python train.py --n_head=12 --n_kv_head=3 --activation="quick_gelu" --rope_base=10000.0 --bias="none" --lr=0.00258 --beta1=0.95 --train_tokens=454000000
Each number is 128 + 24 x the weight over the matrix's rms, rounded and kept within 0 to 255. Layers, rows and columns count from 0. Numbers have three digits each.

# down: layer 9 MLP down (transposed), 1536x384, rms 0.0986, rows 119-135, columns 192-383
# up: layer 9 MLP up, 1536x384, rms 0.106, rows 120-135, columns 192-383
down119:121060111106144132138152104118164137088123130118127092125126139151112130125125138118096128104114176125124138116156122138091111127141164145137167055137125167144130136128133152104130118141138078135119159158120119138129172107107149126149145118088136107132087133137122113124146128159131147135119142086144138148113087149134161095150111142071111154130129131139116101114134153104148185157157126119092125091130138118133126118101144112153108124115161129099119104158140128123159139115114158118183126138133075141089153141117132168134137137139159163137094130147117099145120207148121151136
up120:119125170124156115139093112166124145172154132134137096130110100112136143109091160125130118139104159122178156135131098068128116183128142120159138134090136132178144169114115150182184116133132171099175164113123137111137135132160131122138112159163122121165151119163129121086139155102116132150085154140118110097129097149109088170094114188148152129141165155094143120085074174104112089103076110166130095124157110170133129116114081136089111108084172106153198102136152141123133147094145095103138165133164157098084177133125108088165125132083115096137113121126108127129120109113141125146
down120:132146133153088129136097087123083094162135103155130167178099141133122153142099126099178096149124115138137142135150127139156143156133143131145146172077146127170137185129138117076135124112107121140088100095123109086122137139131097121119124146082110110133170149092154136131157164136164117222156173069141087109117136121113166146114148096132130111160144126105135123097151122066100136139137112159147105196114086127100167037139178131105181053090119108091133104129112115122130123143098126125117127159138171099110099106113108153130165114171131100182131108164141106114143100144143108100
up121:127156118115119139148120155129107110092157125151151102165145143153148101120126110123097118142155116078118161178132105116171071135151104108086111150120099109124132145154126157077111152091141132138170110128155127109160102100155160111126106143167139115109125102105118098151139128142097134163129143151171108097165153097142160113140088121150141158085137136160135133163131124099122183121138153149139138142125148164127100151124102166118130095094152115116111068149109144127145092147113113126128108159117141114159101136118147123090132124154151145154127141131130158152159123155130123097
down121:135132122147146103131133098145167161144132137101131133102090154092114110146148140116142137114143108138094097116112128118093145122131103088132128146108171135134150096106137126115106105136161104115105106124151135135099118126115159078172115135113127154155132169163152137102104119119159119123153096114111166122111090157086123121174143146117117149129121147124131118156126146135097136105154157123136120118132116058112104087148155138088120132145172114128148137129134135146159118124139136151112124145174112135147130152146136123135120133092117127094119123132170121121149126106121139181
up122:127085125117123106146138135142102113098114138119158091158132129106114110115114116125116128107117107123098134125109140163127174119102106131135138132119159143131121140146084164116126139129094117125131089156170130125115143105137174127139114145142140140166123121100113111115114152137172147130114139118138079161125125097142141147140139133151139089174074139127144129091107141145121168136139143129134104144193140171145100138102127106104156094130124127118130120107152100135124165132117121125165110131143092111132136113123147116123104120083167117132089133154154113147115146148108114128
down122:110123144180164130149134154152116097150112097125127127131161125082130120129126117090118113115133153091123153124123120148147139182124132125149118131127144113120132170136120144140150143171125112118123093132090173126096145114155131133149149142117101137151107130146087126128137136099108116121131120142116147112135135187148134099131156115147099094096139139114099119096110107132110090121134128125129135177165155072146197128117104107092124128111129144092116089153124112112158102117141125123161118152110073114138134165135121187120088137137116117149143131123141129132139101116135087073
up123:120131169144141141136118140174163119168105125124109127118122118158130160117107119129133082120116102167135123086113105156097145127152152118116145141144154144090166080110113161110140153145101109180097135108131162187125105092166129146099170122122133129138125107105148134158085106168135143133078164110090133123096117140157163108133133125169077108129126144184110120149157135076109149070123161122116142132118128133106119144152101136135144121106169153103092101109127168125153101155110140138139103116138101122154148097106148162127144104141115119131128135152111077150120137124148172114
down123:149171114122086131145110111121071156152102119156067129134138150125132158134073148144116135099141147146111092113164144086111109165139157099113120140039166180135156076132124120148133136140103131127137125139172152070134149145153114100115136139167106119134111137184158127111131164132127166147129112132158140133125091130123113133145099105112111122098143156135105166086119139129161089166120123123153124147137086109109098128152148114091104145142104137151103128120098125154133107120100132115128100152107114107124094144138133122114125166142115144082134118115163191114159116114105117160
up124:157132103136089129126161113136127075133154148136103110134120141114156129141132148173112110169151141116136115148138152114163113107136098148115174112108091175136143144101133177139116128113152095150140117122158121142127095142127159131132121164130064093108111085121091132147085099159111169068157112099157046097131163144123131154159114083148120121119099110120123139167130137126157108093097071121116114121132151144148128115124138129118151122112119135106115130102092164112114108109144128126123115168144129077180149112088123155112125116128137108150128048124127177148121130109126153108
down124:125135104158124125133150154149099094113119188132113146104170150127145147132142122139136103124167102113111137194082117118152107148126121116152112104114092141136097155122106138104126105140149134091093098129150126109133106096100116147123123174100099117127120110124133118127170125131127151153148142118199132121114110156135108159152138101123121124113166119177074129149139122115133114119172074148105125147126129139167120144138138070145130145075152146152097142144124104107182109121113120091106133142170121115163127117077139153122120164185138149146122090129088135135116112107129116127
up125:113126105113097130101145128157119131175106130108184156142144158134149134133168144144101137087157129113139132118132164108137160113090121160102136164133136153159138130105134133116142163150127124125113062130100145149136097160154111066063096099122105111163099176119125122126113163127126159064141142104097157102155144108128105145138122119103123133129122119176137112123161137153147064157120142140087125108143088080133145122129143131157181143089127066140156136146099100109111141107147122156076105098137109126134122152118119149150133133141092123092068135158134114123128168106146131179
down125:118106148139119074110148147134144152185107151107119159128128116156142107197157094158125146134133108144118196106112135133137141111142111132151127108123140111127114087095180102082126151116151155119121155106114147122128117142157086115086095116141106088152151167123106111133175139126113129164138136149156146076143120094100152142103119094110153125157164164086146088131111118092110107157104133115137143093107103140106109103108147142175172145048120138140107101148135099129151065147128119115139152167160149113154118143075136144135158140116134154137121149120109111129100148132128181137
up126:163130158112110108126087082143117130120193135142146135118139084157087063139137184168147116169116139118087115140101121142126122145114121135122122130128125137136150107103127116115114135122102129127145068122150120166122115148149096144154120136168098132130119154115125160127098138120132111123111166128137113138136112105111110152161119168132137138078150180128142154174164060123146156139107158188134150140125152128123083162145101127140113120128092113117172113140150140139158096115130147152150108108177154129112108142123133139064114159137129132143118134120121102137125148131145119162
down126:178151182143116137090089126125103128138124120137193097119142152146090131124150122197142131127102136121134097123099126133151136156112138098152142112118120134147097143119128080103130134123141128153203116095137095123129128101099136167124113136141128101155157123098132118119107138139129093130138126128131118124107152111154102129128144131111169117152074144079070121131149111112154123081116135123100147119173109077095079135144120126098150115106108126097128096103150127140117125111108138087142091088153164151092137131106130143118130155109173120115111154152069067115117156153132087113
up127:184089094114185106177128144123134155135151102133135145136134117095107132102162161149122143136163095091131108107110130110120171146140139148145143126090147112128112138106129102114081124148129142095108140152112139174113120096142117101149160115130139136161132128120073129131148126136116106134093118148154136116165123083123117155166096102130130137137115095133175164128133086072132156133152112109090096177147126123130090156112139161186180153161059156121129118159097124133136150163152111164135122122117094176118098108167120137122120138077156098147158119101081141124112140166108137146
down127:119138101150151176142122128137122105135074172129179166159126109096116080069106149085110119164117087096150122119148155146109127108126143161158126133157111178142147061122130068134102133083077108134112142154154128193123116100150195121107102140110110129133126133140079136149085152087182121184108161129144174145107092122138112124089120112134129152118134119119154142147091145110155106136145119110099127143078116119120115089135109145142142133144129120113128145129085141094122154141144166123128123163089115140143120140152162165152145197143117121128128144180101121144138094107112138168
up128:159129082119107131114112135131174127089172119118144116145162118115122133127118158123142153110078163118124136148119108143175074087149110134108134157113121150135152098143110146100120109120122135132129135100153134154137163144108140149151112153131127180120130114131128115138080126173142091115102163122121120113137141134114113096145117158091127153143150166128126136115125097149152138112130106130122117115110146083114120111135119140091097090110177151122128130095135078127146066138108134181096109159123102135148153107096149163151110115106123161134154134147140107107113105120104105135
down128:151100169158170091121138097135165146150096073109093137118156131174132132096155177074102119126128141142115114107106111135149160112122118147131155132097138157136145084128095175134111147159130115168126114142107104120136165150079089098092152140124087089119124097176138148129116164115076103105122162158124116105124077170152164154151118142145116143098121176125129101156119183161095110096125134114088111121099137164120066137149164126123096070111160112144136126140114130132126097084125127124181108187118122158159144145113179129129094141085115137135116118157170138102116152075093176131
up129:073141116153133107102171129113134104146132121090159150163117118130164144132159087165094170117142088124139139172128143118162143107170118107099171098140117168134166119103084135102147103164134152173156170172134141125113169118106175174160126127127146117130073131139143155111098108152135165113070103136150139125132087113163114112114140132095106084133116140136142145109126152072102176095140152158099168126121074131132104132115136126102133114147112117168126177102102104114108121121095116133116094117124148156106143171118115080136108126104135118160128108151142102123124094169131139131
down129:060132116088113136133107118141135078129120129063124115117111157132145087133185090118128149148122128123123136122140126117125147173107098108055134105137172153140168106126138157157153128140092162165109134093138142164107144120163150162127144145128145113125120123114121147090126168102112127147127156135119162159141123105167190074143108164147099094126175137122110118142116096129072127160101143141102123165088107165121113155161137162102113131116149127174162134120107113143173131126139114096136139129118109157101086136129133105179155117117136099121145147069152115184128097129080111129
up130:110067086091135119143176116125110078188113195156137129095133106129112098077168169138111141135089102150099119124139128145156133197111125116122131153129131145141105118114117114154086186105078125079076081122103104122179122104112171133139132121148104141062074166161098137110125117150133134133171077130143141109158132147099123175122112167143120105067128105116157110127146120141133142154160125152114125118081148145111082121112161114104086156117113120110097143105138139151128117112102145183133151121137108125112101117135171136120132121098137142115144105131086138127100134084122134141
down130:148172125103099133117154134147159143165138155143126082116149095075142136139094157182116130164103136130119106098183128090122148106130121120116124121130122134173147161122098141120104141141158130152085150162141124113087167163121163090136107123103107099138110141133145129079167155132130112182146153095119103137119077158069113099076129157150128121151203141147138168098124136117202095135159123150156100131099134131121112133138123155120147127124099116111155097136120116138128113146119105156123143114182124130152156188134083130163115130147115118121154143119101129135140106121142124120
up131:146126125128138094145134152131128124144151162142163150111098144115145153138117120131100119095183089113148135110127116140133095146134124102118121124126150077158121132110143137107185148154138136100127086092061117154149161162143151165134131113096133123156103110131101109110130105136113108143115092116138114158086116089174140091138109140121109150137127137093107128107133140119130081094098144150161140104113115108160131099127114137162116145177156130159116167126144186149116098131071140142153132095106125109102142116150164114140148167144100139111087156104138097063119151123115122094
down131:155155082133097122148143110119136140146128117074168114151101148130124159075147084119130136174131111165112130116112158155065203150118148165113109119136102146130126127129155163112135156161101128102122077122127118102131158081116089181147116149106124141139113124106105139096110112145175116174131158114131140107134131101118149087133148180116138147102173142096133122136136152147155157118138105156135135121095102104085159154159113123133129108170121096128160135110113177146153149114129115101130129160165137101135129136120109125128171129114111142137110159137123144106150128154117113128
up132:087119127151152127082175109081136150134129163152137130183065156136086107133132077145165139141130137099126096083120132149112129126142080125144171127114111135114126124067162084108141118115121137138124128071116131119125134135132118124124091104072134104130128155141133167108090156172097133104157138178162138141093140085133092135137133121165129107129129097172122166134120125126117097101162105112153153107111093150093120154159140135153124114174125167147062148141160097134108127161122133148145102134099146146085133138152126109121092112147101097124142097174157151097114146163129114116
down132:132095140119155133117128135109138116143141116160089131137121110163152191104100149107109109107111145121115128118122160109153100078143121131176098130123108113123123119127160148153120097164122098145135117086102107115157089124080106128091098120117109080132083136134120115121116113168117125164101142160144127095099147135105114144139126125105141128130132135116157129157142115130118177101092099171128126124121129126109126067130146164140120158133138136153112130110133082129099144130132142145174136127131159143152154142149108170128143080111095144123104150150172137132116162158166157124
up133:096084127109152104118134117114145111080058106119144141152139091138111157081136108118119146141103136138130132113130163102117134144106112123120148119161151122146135102142100098164137119159159104123094130153145088112110168112143151142119165134121122145168129100131164148114143125139186134164173170151103131119128105070112111122159168115144122162117159132112145106111134106140148120098097114107132131107155104065120127122124144181126118137112138118092107113092110128167134104111106151119115171116104143099157120112122158148173170117097126141132121131140175080158140129157122122123
down133:156130156138104138126122139178191105134102114107100149139161125147097120144123137128142171116179140098100123123175144114072134122111146123097098139090163142127176085144139164127108156145131090142124096148165130141114098134163157113100116124162136141148125135080119134148149080184126118200088153154166133126113102126089047108091144106133125102132157114149147155099135118115059117118137094102144128157116147110123121132157112116133135127128116090128112163172135123159140141090162127137164134118103136152126119150088102106163127164146117125182130153128178092135071132188148186103
up134:120100144161128162112117151107106138102099098155096092090134087115137093109126121171107099159115099145118108117123130140134092135160136123146117133086110087072131118157111110098139145093102107125119113107083078124153101094111165114125184091116135135155112140134136140143109155113120153123141053082114137098133131139081143153112145119105099120174143175133124122109147162104146152160108132118140116124134116128107113132125113157133156170156158116087158099126152123131123109156157137121124149126155134142169157158176095125121130106072112123108128131117090139092110116161131136152
down134:114196132120092146115102091099109104128132136164156144144070112121107072144140151103132142118141113154122136109156129124148137104126125118180123144134136152129132164140104107140137107152135102094163135131122128138136127101138091170132128129164156142092149145091089109166095085138154099106134146174126118164164121131158120112164098144109129159123111134130120110089137074118130149134111124108128183151125152146127134114109111118146129149123116099154127116133125106104129128126104113135142115140082113116134088097103166165142161145146112131082127139124124132157112133112124145075
up135:108151107177161128116139117123110119181111128137173144127151143120156159144115133152132141149154122119090139118134103091126132129094124163131092089098143128137144086141102139133207147130106162113111102100116141138097128124137082105142111154108130122166126122158114129081143118114116161142147124097124132164151118136135117187165170167137121118117120139135111122124112124129176143173128114112100155121164087133110116097135127125102138157123117160106119091124142132158126079150080159148125098098116120117112132136111098134121106098152140179130127099153141175076128127147142137122
down135:157146144122125150148127147107140132095109122063140114125126128126162164139109148096090140108122164154147113126160129107100157120121078172136136141091076155153146144156119143104104169062108122127116140138091123124072109135103103141107119151097142102147172142095162114137119104126146124174095129128114187147128112121138112145122125136089100100114153126089082157118128133131138127121122112106167132125113137117159103134106164104130151110130115118133093158180136153177121163125138136142123088138152126153137105107101124110138117142170126127140129124133118131147092124124135123133